config.toml
n_layer = 18
d_model = 192
n_head = 3
n_kv_head = 3
head_dim = 64
d_mlp = 768
vocab_size = 7829
activation = "squared_relu"
norm = "rmsnorm"
norm_place = "pre"
norm_eps = 1e-06
positions = "rope"
rope_base = 1020.0
rope_fraction = 0.5
qk_norm = true
attn_scale = 0.153
bias = "none"
tie_embeddings = false
parallel_block = false
extras = ["some layers without attention", "local attention windows", "gated attention", "value embeddings", "hashed n-gram embeddings", "a smear gate", "an embedding shortcut", "learned residual scales", "skips across layers", "capped logits"]
init = "uniform"
init_std_qkv = 0.0303
init_std_o = 0.0
init_std_up = 0.0303
init_std_down = 0.0
optimizer = "adam_variant"
lr = 0.00255
beta1 = 0.9
weight_decay = 0.075
lr_head = 0.00494
warmup_steps = 229
schedule = "wsd"
decay_fraction = 0.299
decay_shape = "sqrt"
final_lr_fraction = 0.0
batch_tokens = 32768
seq_len = 1024
doc_mask = true
train_tokens = 204900000
steps = 6254
dataset = "wikipedia_en"
Each number is 500 + 40 x the weight over the matrix's rms, rounded and kept within 0 to 999. Layers, rows and columns count from 0. Numbers have three digits each.

# down: layer 7 MLP down (transposed), 768x192, rms 0.119, rows 44-172, columns 96-143
# up: layer 7 MLP up, 768x192, rms 0.126, rows 45-172, columns 96-143
down44:534459526510504515484486457536494559442540579474497493526516479505482514452457504434532566424483485477556497568489541499528501505425440489489496
up45:496496554489515456489437480458561543541517484485485489468408515509552522473442526464448445548471603438466542506510523545454500474500476606452492
down45:452574496485491507529390474449517503494521504450554587546506460524512501428500455481504509549455487499528515495483508541481471446523504480449487
up46:413512496487458536512488519505451533473545470504521430499428519478471521486576427428597475519458519501429463544533403501515472455472491546506525
down46:474443541457477481484493477588481537503529480524405476507556481500486583502466517513523568387508533449446493578512479515462472521552463486449488
up47:518503512495490505512553449595397498493441495438529524517536423518494644451486542454528454461525567497456508554466501502458479526515529467428538
down47:572522570500509554529391458546445500538517479562490538522473505545502536471440528536502505508523511483500478497473555516511489504558510507420482
up48:423516531459464461469524430488552493403441539560505486463486531511561467537558500470554541450457531589511480539509635511533491428541518552603533
down48:459517535571460498473398368485493515483530440509549422473445476553535454487506518553564564605466587519499397590519585434603515526512466605460529
up49:562539471474527507502514485543517386525478476499544482493523619500487476602524491605543540472439517470457451493518470493553488492489551441531483
down49:548491465494465454480496566506441493544488466596536528549569503483532474501462545505595506441438485485607540380496501472511481493556545481456481
up50:517538501503433504497494461553493531488544491461473494502528476421500451575488508427631384479470527506482514517482504489468489449423478517504606
down50:495537456567508531554519531532543552504560501469483517555421507412491511553403493485562495555519537553480492496409470551492607482485480484494550
up51:421493487542481479569524514495499434527471492432542548519481533498542504521562428484509518533449511462488490451540468400559495525513467426517516
down51:535461434491509482451493500509529548480567470460502506509498483484561454510484481505430593562477482423460510541408485488432517499457534506534500
up52:595515443400472474488591553525454433522496486534527515564434538469483533494510458553543525523449500522465476432511470547500456511517529523478512
down52:494514474468482432515484506499463542554452498503523478480494561519475511495501480497500516462577502463590552494524525476501504461579497513497482
up53:513489606453629468448565556483469515478581494560506462477502520516551510456515509611461466475485475529452488530517480526491516469421509431387555
down53:552510526507549523518493522472501553582518546556595536465510444461581515516486493473525488546539437553460452510367446423432483471542429490491394
up54:485419509507535512469541516534442545461462524559437461507478492522515511535575500523511443434498518536533449541479532470582494458509452498527482
down54:466537454488466497489420461475465528537465463506482479474521476529492497551533455524509535580454478478443467440496479470551510523489480472529498
up55:502415543480558493453498460486527500490476476523452450477524516482564474559606483487488486515516543461538571470509516507544494446465444494472475
down55:518485480492538463513493584507455484470456427474510497517517474485458449449473509467466522504473502475448493469536504525548609507480537484491610
up56:460513492526512522532515474469516531490450465495555513494518484469500488518542451504478537472501502526464436454528476496462506492550540456472467
down56:490507506485538515504497501545516508501461484498472481487518517489495533503513491503503479450442501506518490548550485475517520519537485509498495
up57:603482468569499532391528494480554543493492478519442451515534461424503481555544430504510531568487612528554505458501516456490491490477523503471487
down57:457485503519544452480521531521470476543460487519515493480417470536487509535442600451564413537530559460541483446488491453498505457558523537504532
up58:471462499436519467548503536524496475498482534525434487485419499519522506469506494541457443505414503436493456486534485514452483490504521628543554
down58:503544507437520548467435457503458549515554545503557521467510500523535410470512517488423494519455491519511491503531472463509534521508523435466459
up59:516540521447534519453547509511546455500479507512454499516513465524472509468533487550532523465434532519530531498506522490434535516509555519422528
down59:476489548550473542509444527436531520461490504507466468569495555482477571584458482464462462479440478462475520479488504495522512515516457503525490
up60:525455452502507495409525457522568546505574507514461445478531439547504476517481471503503565501500525549505501568501481498531520485505503501415554
down60:462564479505490508574499494473499490500412505490516536540444505465506494512574528456519493469500517498456445440516530491529486522506473512568480
up61:544525531537503488535474483542464380418421565454552499557456548445519486438559494557502464482473502404474520446577540491495468513524476519567503
down61:490466501529506488398435533500478576516585476511409510481540481532526473515525464506461549551539497555543547496466492471523491530519504503490477
up62:426448470387514481497568470520465530528469551611406510472548485545485479521548448492534383546456529493475461521488478511500494523519451538591466
down62:516510469465494509513433533446506537457483500544553505424462534502505477502548457498491470542492453537509396459508491468458497514489570528534464
up63:511507539635487513544479567474422483481554514518425481451449487600456420477589530535555527490450471475509488477570508517509390458477502545509443
down63:530484486575413530526438528512463465471461462525553473506438540461512506396525481493508518482494519446519462541501526497447407437627463534469458
up64:505470547462510461499448450533399499513521569541454509509560415504446444478514427538518507520525518502472548467510522479430433490403449468527552
down64:464524539459504532503503468446537532553423493483520420561515518501468456511438487519506559492527531510470530559476477421507465518476469556498542
up65:471537582504546482447505513520513520395517497491530573496546495527374477519449524524541495472580477431506468521520500437441533493455454429587476
down65:530505563484511478494498463520556480459451542407476564527456489501508509478499478491442543485511508558482488537504463463525531511426513474456481
up66:511552551477478551560476513469460539454481546521508463484420545512431452536567540444527474488510495512489548416529569406536454474592508474489433
down66:474536445512495507458437494526476499452552527545629448482539589460468497566544528519507507520539516490493476475532439543425498444524505467532444
up67:523456552596513527514471461479502464488509567473500467423531488463475552477451479491536496467509512455494462548501499527430544458493554490536493
down67:509472460555517495451562439472536487440528434491453556505527499498514540440504437488456455533460528545432516528510514570480524510572488432526547
up68:427533485440472508462520522479535464499492470456465545491430564474502467472540477470499489534485435495502489435507479530537437552527464535545522
down68:557545501540500515499464573533533533517572502494525461528505409475518529507448510548483494473481543475477504555437497508488513447494476473512499
up69:503468492399494478484536454570555530532534534503527564403523454520547495461487466517533445493484475521588492438483569520436513527467500471498555
down69:535532472557597501557489503494529501527463494510500490486454574480503504568552498527521475464474473435421456568545373531502497485495510526440540
up70:454466516486501506437522485577555444490519483508480466535548563487504466549532476537495525485419515541503566489499495490582490480543458539469492
down70:574535471481464531509519579458520499505487513504494529529478394522512458423511513457447580476515528526472466457493490513524511555525551511494493
up71:515566491532535482507514541472501475533512449543423545538498512499429552502530442513507557474450544515478409459480473526488465447471523479527525
down71:501461499480499552491498473556506468501489519468491541458508529451469490490540545527510470426518524491512496491537505499507516500534445510505494
up72:537480537484523460543515469465548474483489552434557493536524458515444522432504428445556553535528545502507512463523456519497600479473498533473448
down72:461542499523501522473475467408539511497503545487459498495494432495552508507517454442456521450551506517494438510544518481496475534523447464555509
up73:530503496518505522550540543547392493525469396472536449552441489448563526485511447481542543531514531492490501481513511551414511510430449547483474
down73:499469518517484467489498499521448522506576460486445492486480463458527474552545497515533536468492504484517470499460531529382517517487506532498525
up74:509552542498525490607455483521438500458544517506478486551434552451389502497516498544543445542498516540502505464525519522505508540453438520445500
down74:510528501445467489451455468568479514572515442504457528462461435481498487494492448486431553571419495466537591511465476479546460578513541516491528
up75:487449476440531471567556517495489519462417465443470485490507539463546499602481482510484473566532493574513494537501519472504440499417538508487544
down75:469503445549530526493514532501561472521452473577552523439492508507475449467556549492448521527563459485475590529505498481469539491505485529473392
up76:486465503503440573470530448479591482486486569530461521494448497435482606429483421522498446442492490501505542490515441479520486459515460449512520
down76:476509452598492482463444418438579543449522482390481523504416491509463488491473503523508450440557489528519577535498467477437527525406411479549535
up77:533471545524560529617533447586472519503574545527461577449568508563550552473575443559532525484558511550491490423477524527567521480451476477496571
down77:541552519583477476531524414460545526492510552586467442518426470489499486505474477507457531554541521458471502507486465478554520447449502505511469
up78:464500556551492446479548464633409499517537494435450447535426510575592519516554539462476497509501522532455482407481560533538468495523454448565459
down78:491531497542453533522528431544524511504403552495486429536550496588492528534524499536533543455450514426535444480524481481464517513448532535528508
up79:546572465512512461475497521514492494460505465474468556528475497506487545495522461480530481463534481494483475474502461502459511478509524448439525
down79:479480498511529542556476474499482529460442503477508546453503516484473455455515477485507514488449550525516473536513495498525534506505518516533546
up80:514539512523508467541535459415540519398506463515520528498589444468505554583468585499502544508464564456535517469531574477607508487488451473543473
down80:503540574522469529472548568453539493471477503557492499469579533542525475492482589462539465434456498448501455538485591563502466540408427514527516
up81:473524500471448458563513542492459460440459538439428464464558594495513453603529445520527562566443458486500510427520605477515430491520445491550512
down81:484477568526493529549459635493524552461530495463502469487562445578479546513494477557469455548543504533481596535509543501517505540548439474477450
up82:471518525489469460473505497491542520496485405492494487487491551483478541475533546466475381506512464541465477453526520577494457479432562534463508
down82:448468461485499496568510488483492511481439458498580455491513510574522541497432502375502506495466524552543506475487511527496553488485579508523489
up83:519551455463568542468564470468482488543481539539469502436509440506426481472506496471521515427585543553525545468496515492530518483462483477486509
down83:430469422483467496441513481495504503475500534487519531501541478588491495564578509484473503462516446488514478489520498445449432540493591456559433
up84:571471486402508476476547406498529485450474575544460520543457478433458570420501460571529502494492550524538475518556534515531546517556478450523540
down84:488500494478557495488530486501546472542500504492590426550474527487554524556493541540487507485469490514411476454514438492507504439455506468473548
up85:491449533526544462460504524514576487546536401455490445544485501495457433461488529587549482548462505524480512466529492650403574477556539511481545
down85:526437532425478487470539498466554564531519448498512460487480510505536437502454509508573547530543493520484544539483497446502594498545577541545464
up86:449472479444521548502493500523479470527475511495558450453406490502539501519464503452535485532532559476532540485546478483498512438524442544518541
down86:518507526489458455511491523552491554539534487504503508512538564462539504493512507500448510559593526462538553454495467528478481484545436502459459
up87:487427524554533488453508497548483478480509550426411475430437544547475477517529489494534485506487480474442459534489529505379518523466483524592495
down87:433524549570474471521509471478463516552435522529573477452523536466479494496470443473529444466420516498484472509566518518546529385489479469556523
up88:509543593539486474529490539531430506500496554464483510502528524468464491500618468518555528502477545554463542501501484482469444428478523480500510
down88:523510505461459501463480443435521530491497451495407524506469477530578498516504469500496503536481531505502514521466545470566491541473466492535481
up89:540463489469460471468533485517449400480509565496504520551432461490522525448531463501517485404469526545517463479533425511516458449505483520416569
down89:456534456484508517567514546520503448520539536511535515527514513558539582516501464528555492561485458548513482465509493504512576498516497612441524
up90:591342540541512463621547493499505422560435428461485519518596504437522501543506443491471477488435585447490480462498491478537381502484491536560511
down90:514436542523490486609471467542511495477553530491549525572526482492450482479458461426525482537445461544489467505479450442582479475541571497608462
up91:508542513553491473472518475520455518456487487504501514533523494521496551581536419604434517434478528514447482471504491517500395471518526413438490
down91:517538471469528525498469491542483506510535460490484511443535453528460490455513492479481478509439491459557487512497508534459595525555530503483520
up92:462455502528518566496472511437486451498529494441461558533522513487534493588532539507490401459476525485531503508571541479463517524494536488442522
down92:553515476530515533483503513513472512533508547493530496547456498514504468542590507482601508494580467538428455567522440439572508518516528539518565
up93:537464492540553490493497454531457462545525517425497492515510466466519504522548571507556534453470489460482476566511526513500465468557505524460494
down93:535499571496512516475528422528499477481512504461550407518464480508509473485425520516487473515505484504565480462433614516518471488547509509497531
up94:476519503435494525566508480508528534475530506465440358553493502470594497586462496513554517521508476531500473446488506467516543434455476527452539
down94:472425522505491490519464523511476440535492560529445409522502588465557472381483467550441508537547463562458513497522503510531548452522486505445456
up95:471473535447543494502494461499404460486538526507502488506548455406565512504565477608457524536511476441509490519571507524551494493484499503534478
down95:432604510530531464544524539500462584506513506492503476553463501420484558473488517583498531500429544582504551484483444414492542492549510519485405
up96:517528500489583485477556435548553453505477534457498452495456535479566432505515500565474497539486523497500470498545474526529477514515545438548502
down96:542496494512439482470390543440527504510504503491514594529458508492456498567519570358557462494451516489471500483496462482488520501467493502507424
up97:537490532522558473490482514507444533495539523524443439489469565462457589530484499528468466490514500501487412496538434532498480501535464514539484
down97:472531522443475474521554463540573466508512525495558509494544429497511388460512544511551512528477506513519517465548529466488516470454530477491523
up98:422519429396461529505559500568459496590507521506518469481541533512526420530480500449575480428523574492473412484513459561523496541529476466561529
down98:530462383449456510476523559537476627480545513471510555398577487479502498476570563487450555535513556513487432478496431440551512523479484523562463
up99:515435517563547412500512489519656457505531464475444513561519414516480579478448524510489548508474477513494484490495441516461520479534440412457526
down99:549417523506459473498481483484581461567561490458493546535528463471468506430488479442503483461503407492524521537534500553494548488521548515556499
up100:548463505501570474526557430488475531498477482456526451489490458452485461511473537514530473482469513486480490549482561504560468433550461515471426
down100:500487552517573479451496498476517537471532449508535526500486525547493444487525464437476508471430537488517481521559533465522488489475494513515506
up101:594534546464523597530498503604524477483501530556510528478543474453453453498503445503452519513479447530534474519515527544511511521442466502458519
down101:553473499451495534515488481429542492543558495515544550513547474419515543446459408422546531530511505553588493518499433579509475572461478543499470
up102:439524494435521527524582462550433468473459412501501476434449532555447537488497435464566454519437566616441411509504506507495481478507512478585479
down102:520449439459515525507479515490529491455509489510477506457570559456461494505475524561569434495495513478557529521405470492508482482530505444485451
up103:473494474504489534405473492565400481472454504441500544526584486483509512520488521498584450433464545461476512537489459510497525558478521454427552
down103:566438570535473595546432469447457489556479457585483495502475544521533551502487558521487446436600441412451483518430600583451492508569528516464449
up104:434503476479498524522513533534442532524487473474468465455483472491540525519467476444511529511525512496498555518518482477538432449554507511496527
down104:527482484503489464497510538470457557451472506498503548534469503520512512526452519511478523515504510470528489519489515526493479480568519579492474
up105:474499443472508473478507493483561528478534487504452443527478592469461522501577480497469478472485477518485540520502496506546516565511455492482508
down105:522564498515458476564473514523551538508494515535538498485435496513576488454488552543508490505441504533502459487534549545507501480465502479502468
up106:533481497467542500450489509470441538458520462469451494502420456472493553485480518502529416585544532486483522419518584504485521409546445460553488
down106:401583497448489509466437499531507468479469572520539447510501552552460486497473502487538554496428531448556493437542479518524466574453508554474541
up107:510417492498516424524469435463465389623529587471475474533552480499572494525497504445591541450515533404561561448512549567525522529544446527543537
down107:496514543523516477502550523494516452595527473452485454523465523525549450528593494524523441590518520523483452532502454561440557495527507601471514
up108:541458455528532454495513506468523407519522461479500514497459516396498525566521506532485438445430499496437532512542483471496419412533513449536463
down108:418448498517501490470477433512526471508487550475514505489577533500405524560485525507595506473482509424517539534519455575497485466573537538576483
up109:453531489450500491508476445526467548499530457540482456575511470428545516504554528485486454487478528504473529481496550460498517494514488521524500
down109:443507552440522467448497497524499542532527448454559504502475514533403539465515425475468511460497459450502455508524477479520527531502503482467456
up110:556443530469562473502502468548552565512558508531468452432422436498483556455503545533505454541510538550510510572461495538541537475494467443535490
down110:477624526526441486522468483494441481544439477526575553498506534465535490463514561486541531538514499460525548392550548502453508466459528520462502
up111:528449583569375479502437482520540517489514556549540532505549489517467483501550582478566492444524479484468541508480504494479481481483473476521453
down111:518528512442573512544517518508487431510530502476512475513453496475528498485489463541470496504465532491493441490527524521473512546501567490479562
up112:458523517458521447564584482461485480518468455514516531583431552585563473445533498540490478468467554476436444435501523542487450532493509451537463
down112:459502489528471453472414483479504494500508459486417516519509436454457449516414492477419585529390497504537522494445497491418498439466515570562498
up113:496478489559468449455498525542564439520512501555487489470454508498443500494504538528516533493518437499518462516520467578452448505502519427527541
down113:483499507529505474487454535556520489531513507526491523502467529461488529500464521497508519496534525513513517501516460491512514499523479471533442
up114:414523523547543540548558506557473380490483443528553474491459495435561653518500441459574469579505516466421475432511593622425431545438492450531561
down114:456625522494481533567569532522530507505461534470539530514481507540516495491446531517515447497488523560480498424491593436489491479498360457534470
up115:492465561412493410477487472510537507464566557546495496474489412483481436496559564496474515496423440556533490527526564502439543485456445540522547
down115:437521535571468520551422494493491452488521490487490601532490494518435499472512510519448462534502521507482551464504532476533500463461490532480577
up116:582471523547529494531507566591513470521432517509509510421463425488469578494547566448483458515484517476504577468517588507460480512543548503458542
down116:529523478492450498540519533518457562524535498475501505512496515488484533530512476464476474532502424503532498513522513541516523514523550445466503
up117:424567470454481478532501467542478473463520486481490446465539527514468519481492517521483477502437548533481475523489468521536505574482516432541525
down117:482566507524459519579495534460498488539482514455574501503513504416499491482515585541464541530481515527432424422454418502509487510544544519466497
up118:553523488532534499576556480581555472453480521472444466469492422591534499512525475465564517481486454455490508509549536532484483571479533463413588
down118:522482453559461472464473536536553501550514499488518469483529536442494488505446493448484491542474465571551536522467574500518478528580553505450550
up119:461482513485562429454503487462524504573516517548485526453492535521431468501433418476522425459495526424488498422509508495545512429544449475506547
down119:452510503464525504449459532459451501567499444508489522548432508560448504501509492517502545508555416437538472472535472504499458429492453534558469
up120:482508520536547483478510501487517407420480507476593480517549477477412434509486542583576543475499534496516550489544539435454585548424482469521489
down120:531529467492492494480511517453514486406500469406484486482489492477507478519497496512491507548407472522519493506396423448499593569486497405530465
up121:554462497517545473479484489507575515516488524537459507491537517518494468532533557576533539443386532484518533477533563457534514490497486527429526
down121:517514478506582493435463495519550531470498439498438522489485532475445492472464461506420453508480497461457475520548485506570550542528490470509508
up122:515545498507466546519521434541412524525509562474590482518536522540474482538564494488506515480457512523490462430482442529618483529479495414573602
down122:492501379537534505454523435462624479495521520509490496484485508430476389469471470456486531462536544500489511506469466508562567522478447463471540
up123:479527496468521514469515527570484442459481466596473518558496516430514550481479412543499458500538454493448513520565523523421418510492575503547521
down123:488481455558465485540500528473491502498477566523543447529466530487533460455481479589520497452523563434457470469510453489561416434555535502481490
up124:511476482513481534452548530501499448523524525469491461490437487468533496496556444556538489520456481572481435493562533523543535466552498512465514
down124:541558443518522493496473513451530518521445488470520477478477552471536616516468487555508520445484508527502519550548462446453473473593492492513507
up125:481482482543469542499481469527503462440539587533434481538496532412511576480501400446522527471533504545493440486481460480596562413577484454498591
down125:486368517522523500501444488526441508497479551476550516427478552494421529482486517520479528434549473548490576443481515475473496467591474455530480
up126:480490532482429624495469481488521501528485539467408512461506501553465478496551482467494495480511589577507475523520460472553474473402463463540497
down126:454502512575529503502458535518485507596501501543558460458552504471498432507507461500508549469524541569471498495470454446461557457499462466503512
up127:492509479526528550524557516503441543513518451488482484462446527388551420523490434563459495559502621494446606495527484501533491507411528409472555
down127:530503433532456505456500550566481478475492470473525495490412529499505432499358416496497611514485548505491526469452476470562502481498539448524511
up128:570454554447518461497490494517552466470467495483454462484394484495537425473481518534548498477486540499519506406531503478489502532438458415527507
down128:519458497591484492526489557556498532514418512500477477605535467541480508468461527513497532469467536527558502548520411461545483505581524468548462
up129:528454539451553496502526493503423417479488541582507551539506463492442468474540451493528503485463521566509446476517564530517446485470517467407485
down129:508531482457511488550559585450510426533502471514572510555546462508522527463408513441500494520466447539487458498544552502535570475513521553410489
up130:479493475473465489571542515465498453452484538454461552522522403511529501472530491477552446464492522495459491493519512543483541480581526449496561
down130:462560497528483505480524558476545513488537425512595489511552512532524460528599458470491519532497561526521496471479507470507528472567502563501480
up131:601579544545496536532531479445504517439498508471492550479496492532450539429526502489520466524493501537500465502507549499568497505467505452582521
down131:495493517510523517516533467524479450525452511558501446594479543475483525461509451519550511520541536495463505486472484469526480456555504564464514
up132:452601552488503468570511490506493492519443527463436519513533542498537496530526489427474447491449532474457530478508525515492444498543516546507495
down132:507483493495509491446519519518491494479532488508546504539555455467600538435490507466532454594471522469462487507468511476495538500431476515469449
up133:490529532472555414516515594585516481494473431555455408462543507550474471526494563520493562494431553530456501514494483488524458506500491475515426
down133:547558439480430495507500489504480512503479448513473567553491481523399556480524528476544555497451579441404538477437503491512484520508527544525479
up134:510483519522576489529505483491499510522503447522517519509535476493496524549494452538537471507550507544488487479561580525457508458537469464490448
down134:481486445494521549479475515503481482550480456513495518505487497488471515522502425486480499499602447482545462511557514529505495494565502496435466
up135:437488492459429520456518479570448494435491484559471443492473540520503486510521540509525484545532519486490505493487525547411509488503516480555458
down135:510485468491431462496458488478543526467521544505463498512548472478510523502531475522528473523530521452488495436482445549485506509536528511543500
up136:504480460487518509501502488515515539481511511514501505525512476527456492548484467511505492574509508523490551510506489515544544512414540491462554
down136:472456531544480503501497463466529484472444464507506488492474458473540479479560551476523516502486483511458465482489558474482510506519457488549489
up137:429447518489522468566538422455474469410529450416488496505469532507560545491449489459487578532456469553490496469586493468543401510496409422494494
down137:485511479547445465490483463515581470479463507487498561546469456547467506491515488424533533533408467496442471519468584473471451486462432439568533
up138:546441523501546623504505506640397475479541558495558565469482402541444494464526487495555551457487543504458519498479517448548535457473433467505487
down138:497461431496474545523594446471525458473480473496470497488521476510556474472522448481481487506476539550449457525470492532505498533546454420611517
up139:418445487501572561496554518465468475428532454554525455433574460470542508540484472546550430538521454469458530554500486540478458400523493448513518
down139:544512574524538489525493479500497450502468555526479506538515525446419554437459533496516536404541456538495525559534453513424430458460483552547492
up140:534497501461483501494526483458474452540465509533444503438533500537500436472502540480517477529528511580475483538488534503484441502512519503568521
down140:519438443476490517446580482521520461529427525532466479465523446525479482506499482529453513520570507532512560487516500434442459510516531515492453
up141:540471540470525428527486481582533456506423466490509494482499478480500489593490435493519519499473544475493466498508446473556537528463463476437481
down141:515472572486547523622480496537507456502415496494447475496501547405495493519560525592526500518523552427479499488453489556503487451531465556511420
up142:500490495506506497513501490508503493495491496487489486501510496503494497506519491502512501503495507501487500493518497511509501497492496487497499
down142:497496494492502493502496511484499508501502496506504501506491494490504506508495499500501508499510497486496495497495494500508494507508499512509499
up143:478499516489537522598484495515456482518528548540511489435524459525541505557519491541509460416500539523445511450546527561471515500514490526544517
down143:479524543540441468507475445504467492601434515559572466443519487510522494533467513491479529524546528439499471417475536483466535441497517443497508
up144:490518500436497481466495450502519480582554549516466514483469424453542457521548519486518547518518575474443498514527455490504432482454488522484455
down144:513522507508444460485506470491468554520531583407568504503448511488494493503552504481510529470454515496466468502493420473447475523482496501522484
up145:494527529482473481563495541475486477526564532533475446512483482542478537503537515516524521474502467541490539541522510510548492481449511459466483
down145:546489521499476485470447494542476531511458543520556479499518502480451509525477558447447503449520454510550471518512506541509501435488485500451468
up146:498547478513533603471551465526461507462562467569476558470510551522464503459559470525466525459528479523495555571489503452499395494561499514560515
down146:473497476552504520450433436491535603464519474429533501484508470529457514497534391608479522475528490493535539494559474439530500508499520472525440
up147:493461492607571451546525492509465503470504492531486479414478501492500494528537514553537496556479545518490462487514488540472473462524464513503451
down147:475522486522525530482490608540540500475472603514487553507505483563476458496455532505474460549462489455499549495469509543517478520474565511493583
up148:442469570529562446540540489513503433503490534557432496502515528534428465483462445629518534468496544486470499455471519616474442455479585477515475
down148:451482521496492522509505520507521469502539416505410536482476464513439463490552495551521541435486502440479553506424487516461479548415533519507547
up149:485575496508589587480519451451511496429422525448471486465440433481446525503452396496425516481434532582453498403531484526487479464418488420497597
down149:528527550445471548489383593478498477379523426466529551478453541510463538480499516450373579508389470538527518405505575558455514581471416477499518
up150:545496540513529487442475464483552469436508580539432508487483530542472538402546528521528434533472471531529564474538558520598491458540471474433479
down150:486514539571535495543448522481478481475452484480498476528460562489499464518490573506518525471518573500445506550450447556483557531511454530493517
up151:474470475448466483493504468517452481453504517472517486504461551478474541516573485483551472522470518484524537438514471494506509501518427509496507
down151:517536471489508490484500549467558483524566510567491435446465507400526487508501474499494532528529419534545498474476459555510532481534512518488458
up152:463479506523507448439545448450564462465518536570503500521542475422570505510499485550499559473513474530500434513522448460496476450432510442506496
down152:469473487538519516551465515513470479470522522535533509491428504472463619523594496473478442500504510526513508525542439470512575480503487518529524
up153:455566457528490523506507493452577499480504457476551485534506502478456523561501436521541383556460448528479491541538564462543462442474517513480490
down153:496494469580459515504456588476429498557482513417497515527452459552465437480499411462514514503586585543531517496531595528424485461517508419436429
up154:512483496509461479512507553458470533496536521560528490488468469452438558529490466458512510554509508520425498484543517536519461512569518522535483
down154:453517550502500492468523581556522549492461487574470478512496444529467517562548466450524442441506511538501443456516563556512520587514503484548487
up155:455485515418506457448477433505443542471494409474472560506526499528537454484491513479563499463521445552519400560485514495411489525430518451556556
down155:502493474464503506494407479534585567441549513471471532598501518613428527505538525503563469553396426479459499564548416469508564421476474396521504
up156:517478481522458418488484451529465465506547476510485476468436519418496506497562497472493538475439589469500484478448474471510490534499488555485557
down156:513440493474473531503556478503430538487527522476470553456411534463511484493521521476464550472519599512496468495482484462400462522495454537522452
up157:539468511469462476546524524488452522508465530496501543483483510511470518485502492458500481446404558566526516540507522485446522481485425464511503
down157:451504562437501501485527468514481502470550509515563502516554524541510434561482509487423530527499511450540493486527470516498582579448526468536490
up158:541465459422557465441551528520518476412475544446397526501484513526457534529418485525505469471485528439505540445522489504509589442443453435482472
down158:460507517509457505487484511585471547568487519518536457492495428485529575501484495529523414450475527566507522508451547441543499481535435444549563
up159:475483505491494512509535450532474493500406522447474468494477583506513546500511454486448523510451489506480376486537515518488460536511549500472524
down159:582469555553518497558514540482497509507528490558534506451516491545476444486505566438459532480577473521489584562475497497450495465467460489453493
up160:446540530537525488547544465497484486532451463465486464457475519450454536522442457471480474525454489510424427490528530531528463502498500480487492
down160:487490456481484472466554464500533536486522475515480480535502549539485557469530512482518496415551487540537470543481509520529477484532569483489494
up161:447531481449438466469515542484478520542407543499494515504512618501539458517509484484479456428495528538483529456521486564513481536579516476496478
down161:531473526475455514493452528537496451463497439505452506525502457553521501531503515516482462478539476439399490495448529552499492505489489423564438
up162:509512517537517521530531462473494504516476558513535459474470507480505508535536594524548520490522528484538465472554469512496491545549456520517490
down162:442560498504522462521506497551479479489482559476437522527526471540456531460426521530594471506549524492605537488451498571496492517435494514546542
up163:483466572581523521467523518496533478540534502481557530436449535433439536440552522544458455534490540545409447471545510495525409448524461521584486
down163:403483479562536507530489517485531429533518470539522453497506525455553541447586491458521456485529507503535488486564514531492536471575481567567485
up164:395521473376500495489495496534447477531475416477467477469495522494503454513513462568468523510472500474486467472510513527520436499498473433542581
down164:483412480571544497526589579569497472494529514499495517489448496505526474473512535567487522602456562546511543558418491500409467484455470507520466
up165:552470510563497521469533584545522518484486469400550486580479466548555517553520522538528422523464458554455517433495508486479493436418484466475456
down165:601491462426521494482506480537485484432472490483496513458571467599460523571549510482492476576551456515457448474511546419465468521385441515505485
up166:503528508509507539551521479539588479499513495566486493466402525456459429630485566528536400538471506465523503529470394470586555517429505502552449
down166:545484448588476535442508531534495531560551603527488526507451507484499442587496527437482417561500472469534507497474393461564471499451519467524422
up167:532545544522575548574524495447444494446461415497440405490517608519432546587570540494495572418432502386429494457522512490444453447456506572505467
down167:550520541478587554512467510520588501489486399485404485493506528490495544539569568480490547518534561464457460513499490466498501466411553494513561
up168:471507507539516467450454447478485452426491467427499538480528470418456475544483475526534452506479516415503567471547573535551512553424410420475582
down168:540539393554454485530458464454444543521543443494501539501496527527471489487503504526481536553489523401497542517474504554442525580473429598537578
up169:487426506503538506515525458513502445521438438535442479469516487483473545515422534462447478505497529508532507520515491513527448474532405467552526
down169:434466499499491520501434459506560475512465503479475476455508544464501481518477502405535561468490429484540524473481492496474539507576485458539527
up170:498407549505553494452487501548483480453509568463529388443543497434510433482467598576464501526475496513525518491517539494499517500483426456474482
down170:435545535456457409506440548482478532486537513511435533572493442494537552522502471493501463496513441511510487479472442467418486553490486458432472
up171:583424473519469517456528570566541478470477474450467450482511556455508445495469481471505507504508476553470486488516514497465482455497489578446519
down171:501531485461500489493454497485580490452488525551474431483492495468519554484493488472521500501506490489457509528514521460464576506520580570458538
up172:482439508484555450484531593547487447498476461497562505496452459519478554570530510538447489548455626523446571455500545513548509514481488561571503
down172:552562476519516530424472577498474446469566504550491540475484444557523522400500455566524398477463508478505537530514510553532469516503514558564489